Part of a small language model's weights.
Architecture: RMSNorm before each block, rotary positions, no biases in attention or MLP, untied embeddings.
Training: 81M tokens, 5573 steps.
Each number is 128 + 24 x the weight over its row's rms, rounded and kept within 0 to 255. Layers, rows and columns count from 0. The size above them is the row's rms in percent of the matrix's.

# layer 8 attention key, 32x64, rms 0.0783, rows 0-31, columns 0-63
size [ 80  88  70  78  91 115 113  89 118 119 109 106  98 103 113 108  85  98  94  94  80  85  98 120  99  99  96 111  97 111 102 107]
[[163 130 133 128  97 111  98  90 153 138 107 133 123  54 109 128 135 106 134 104 158 129 132 166 148 115 160 155 174 163 108 134 127 143 134 151 114  90 118 173 139 128 124 133 128 111 143 121  59 124 122  85 113 104 110 127 138 134 112 157 119 106 134 105]
 [181 127 145 126 140 122 116 104 147 114 100 110  92 135 127 116 110  88  82 147 170 133 146 109 140 140 125 125 155 110 115 124 143 179 108 108 123 138 142 111 114 110 127  96  99 116 149 118  92 146 120 202 120 161 117 125 105 117 141 126  71  93 140 116]
 [ 82 127 151 131 134 139 125 126 140 112 133 154 159 151 152 138 122  45 151 123  86 109 131 116  94 118 141 147 116 111 108 162 103 139 145 152 131 165 115 145 184 132 124 168 151 140 142 131 158 113 162 102 154 106 153 113 131 156 106 113 112  93 122 136]
 [124 102  94 141 109 130 147 162 119 129  84 179 146 157 157 157 119 146 156 139 108 116 137 115 133 143 134 132  77 103 133  75 138 100 168 129 108 107 112 109 119 154  85 166 135 146 104 125 178 122  93 115 109 135 129 149 120 163 133 150  96 137 123 148]
 [134  82 151 135 117 149  90 153  96 157  93 122 168 120 120 121 159 146 124 105  98 137 157 132 100 101 167 130 163 130 156  96 141 142 135 153 145 109 111 106  82 138 131 121 128  69 119 122 170 108 146 168 146 115 128  95 135 151 133 134 163 115 138 153]
 [151 141 141  82 140  92 101 111 125 139 139 147 102 117 142  88 120  96 147 113 125 114 148 130 120 122 134 121  96 118 131 116 106 133 153 153 139 132 130 131 188  99 146 117 123 122 181 158 103 132 103  90  98 155 154 131  67  89  76 126 113 147 114 114]
 [ 92 116 124 112 126 125 135 124 117 133 106  94 131 129 154 100  84 126 149  96 110 132 135 109 138 125  83 160 133  99 163 140 114 120 128 168 127 136 105 116 140  79 166 103 174 121 133 167 140 132 159 127  74 136 149 134  98 148  72 108 122 154 134 163]
 [121  54 127 133 116 109 111 153  87 121 129 136 133 106  77 149 105 132 125 133  82 113 119  82 123 135  80 121 117 115 163 119 101 112 116 111 154 104 155  94 126 148 129 135 131 185 138 142 151  91 121  89 116 109 106 137 141 119 122 132 112 147 115 161]
 [107 113 149 115 140 135 138 170  93 114 134 132 151 187 125 138 108 117 171 159 138 109 109 159 106 106 157  98 118 106 165 104  95 113 165 142 151 138 136 123 125  97 143 113 145 130 117 138 184 131 148 105 114  78 153 138 135 153 149 100 127  93 157 150]
 [158 107 146 144 116 144 135 125 162 104 132 104 119 118 146 130 165 105 169 127 112  69 118 141 166 155 156 138 148 120  77 119 106 149  88 107 125 102 114 119 109 158 152 162 126 131  74 120  99 124 166 147 155 142 129  90 162 108 127 161 119 122 145 125]
 [171 120 103 124 115 138 101 107 156 138 116 144 103 110 169  65 105 164 131 186 153 132 123 144 103 150 156 136 134  94 153 101 112 121  98 135 132 106 129 111 131 132 147  87 124 152 188 165 132 143 143 103 156  96 118 126 149 156 120 133 143 113 129 135]
 [138 159 123 122  96 122  74 138 126 147 107 179 105 108 147 129 110 180 140 133 111 120 146  94 117 111 151 124 140 129  75 112 159 117 129 169 126 137 119 142 125 149 151 166 109 114 142 127 114 125  84 104  87  81 121 123 114 140 127 180 133  97 104 142]
 [130 100 158 129 106 128 100 127 149 140 123 104 104 112  97 162 112 129 155 121 111 123  89 102  78 164 150  66 130 150 125 159  74 111 160 116 162 157 162 159 113 131 145 140 107 126 144 144  89  96 116 154 139 120 139 140 129 103 133  90 113 142 142 133]
 [108 126 126 114 106 154  90  96  93 123 116 153 145 113 154 150 130 158 131 101 174 137 171 162 156 147 120 161 117 110 112 106 131  80 131 144  94 122 144 153 149 118 162  99  96 134 112 171 133  75 106 139 165 131  92 163 115 142 128 104 132 137 122 118]
 [159  83  73 123 187 103  96 127 111  94 109 141  97 135 137 132 125 129 115 103 134 153 157  98 126 158 150 143 136  95 119 120 159 149 151 121 124  95 113 130 130 149 124 163  95 130 105 127 130 149 134 130  99 158 191 149 113 150 117 120 120 127 128  81]
 [148 123  90 145 159 157 113 163 133 146 118 144 179 145 149 155 140  88 172 120 142 135 141 140 158 149 103 145 143 161 100 112  97 125 119 104 170 144  98 165 141 128  92 129 102 105 156 139 155 122 160 103 146 140 121 131 104 169 146 164 154 131 101 122]
 [157 162 140 125 151 147 147 105 158 139 140 132 100 116 137 120 138 104  76 132 158  89 119 168 161 130 156  88 118 123 154 116 105 119  80 119 131 113 145 123 115 123 158 146 130 102 156 169  70 124 134 145 162 138 128 103 100  93 136 104 164 142 111 101]
 [113  78 133 146 170 150 131 149 112 130 173 143 160 158 119 153  91 163  99 147 110 131 144 105 104 123 133 143 128  87 129 100 123 166 133 170 139 162 141 157 112 140  95 149 121 161  98 130 161  83 106 144 118 150 117 135 151 154 153 127 115 113 132  90]
 [164 150 118 132 149 118  98  87 118 141 136 130 110 109 137 101 117 156 168  83 125 123 110 171 137  81 116 127 147 172 122 125  99 117 117 137 129 104 101 178 173 127 157 104 130 117 177 136  87 138 137 126 163 143 138 109 121  87 121 143 162 131 151 136]
 [137  94  95 137 133 108 129  99 165 140 127 102 114 101 110 100 103  80 142 160 128 112 129  91 135 120 121 143 154 141 105  92 140 120 109  79  82 105 164 100 128 154  93 121  97 148 149 108  90 121 159 104 157 141 109  98 137 136 128 147  81 114 120 137]
 [107 138 124 102 118 124 116 143 135 118 126 132 173 146 101 155 147 131 108 131 177 135 111 112 138 176 129 119  75 119 103 141 124 102 165 173 133 151 123 129 128  84 170 163 164 123 118 159 175 126 121 126  88 129 167 134 163 124 166 118 160 117 132 129]
 [102  70 117 118 122 110 145 144 131 157 149 108 111 145 137 102 105  94 121 144 150 148 106  97 117 149  86 148 101 146  91 185 137 110 115  85 124 171 121 161 113 134 130 145 139 146 121 134 124 124 163  92  94 125 122 169 102 103 134  91 102 145 127 153]
 [122 101 135 123  99 187 130 129 132  64 110 118 125 124 165 106 118 152 108 129 133 138 137 142 115 167  82 166 120 189 138 157 127 101 104 139 118 157 128  96 114 117  98 174 112 105 133 147 162 136 117 150 103 154 137 153 138 122 122 134  95 152 132 124]
 [102 124 117 103  99 134 103 144 121 165 154 127 135 171 117 139 191 122  94  88 145 144 122 103 100 154 145 118 124 164 105 102 120 100 143 136 178 120  94 134 114  95 124 176 140 131 134 154 190 142 132 107 104 130 116 115 135 125 140 126 140 161 154 144]
 [125  97 115 118 116 111 125 104 157 113 143 150 134 106 141 142 114  68 115 137 118 116 128 136 127 107 109 158 138 136 139 132 121 193  81  79 137 148 187 137 129 129  86 127 147 126  95  92 107 106  92 172 115 125 128 144 134 125  72 133 131 121 114 132]
 [105  93 122 154 144 101 174 182 171 156 138 126 139 169 130 140 133 107 135 203 159 123 152 126 121 124 120 165 142 122  97 137 136 100 114 114 107 137 163 114 119 112 124 117 124 114  91 136 136 150  78 150 134 161 125 108 132 139  89 135 133 146 150 109]
 [ 97 150 136 116 149 124 130 124 120 127  88 146  87 162 140 100 128 153 145 145 116 118 166 115 107 170 140  89 154 143  84 122 141 169  92 147  81 140 103 114 145 137  83 136  93 149 129  96 147 129 156 112 117 171 102 121 157 100 130 123 134 150 141 159]
 [121 108 157 165 183 146 139  97 144 148  95 123  98 164 134 131 120 161  95 142 134 119 146 119 116 145 132 111 154 156 105  97 132 119 156  93 179 161 120 107 120  99 136 122 160 153 163 131  96 115  93 139 171 140 108 120 114  94 102 161 146 129 114 108]
 [138 141 116 169  97 124 154  89  92 144 119 154  95 128 113 108 141 149 171 106 138 174  99 112 152 169 140 131 100 140 130 150 133 106 124 129 144  93 126 156 121 108  80 167 135 169 126 149 172 103 105 112 164 138 163 114 134 122 123 138 113 164 110 124]
 [118 149 132 102 144 145 171 106 158 152 161 141 119 120  96 152 135 100 133 161 140 168 135 113 165 115 101 144 113 143 125 120 119 138 134 125 111 146 181 150 174 171 194 142 111 143 149  84 130 142 160 104 153 119 149 125 135 152 124 108 109  97 113 146]
 [156 141 130 145 141 115 144 127 133 129 125 169 106 142 124 150  79  94 146 111 157  70 123 131 127 166 147 130 109 169 112 115 156 119 109 139 116 109  90 159 107 147 128  90 111 150 108 146 104 150 165 171 140 127 131 131 100 121  79  93  84 128 118 152]
 [135 128 123 171 147 123 112 116  99 116 155 114 105 144 152 140 160 147  99 108 125 155 150 128 119 131 171 147  73 126 100 105 139 121 120 141 117 110  87 147 152 127 133 124 162  90 144 134 113 112 144 153 114 123  88 209 136 152 151 165 109 109 105 144]]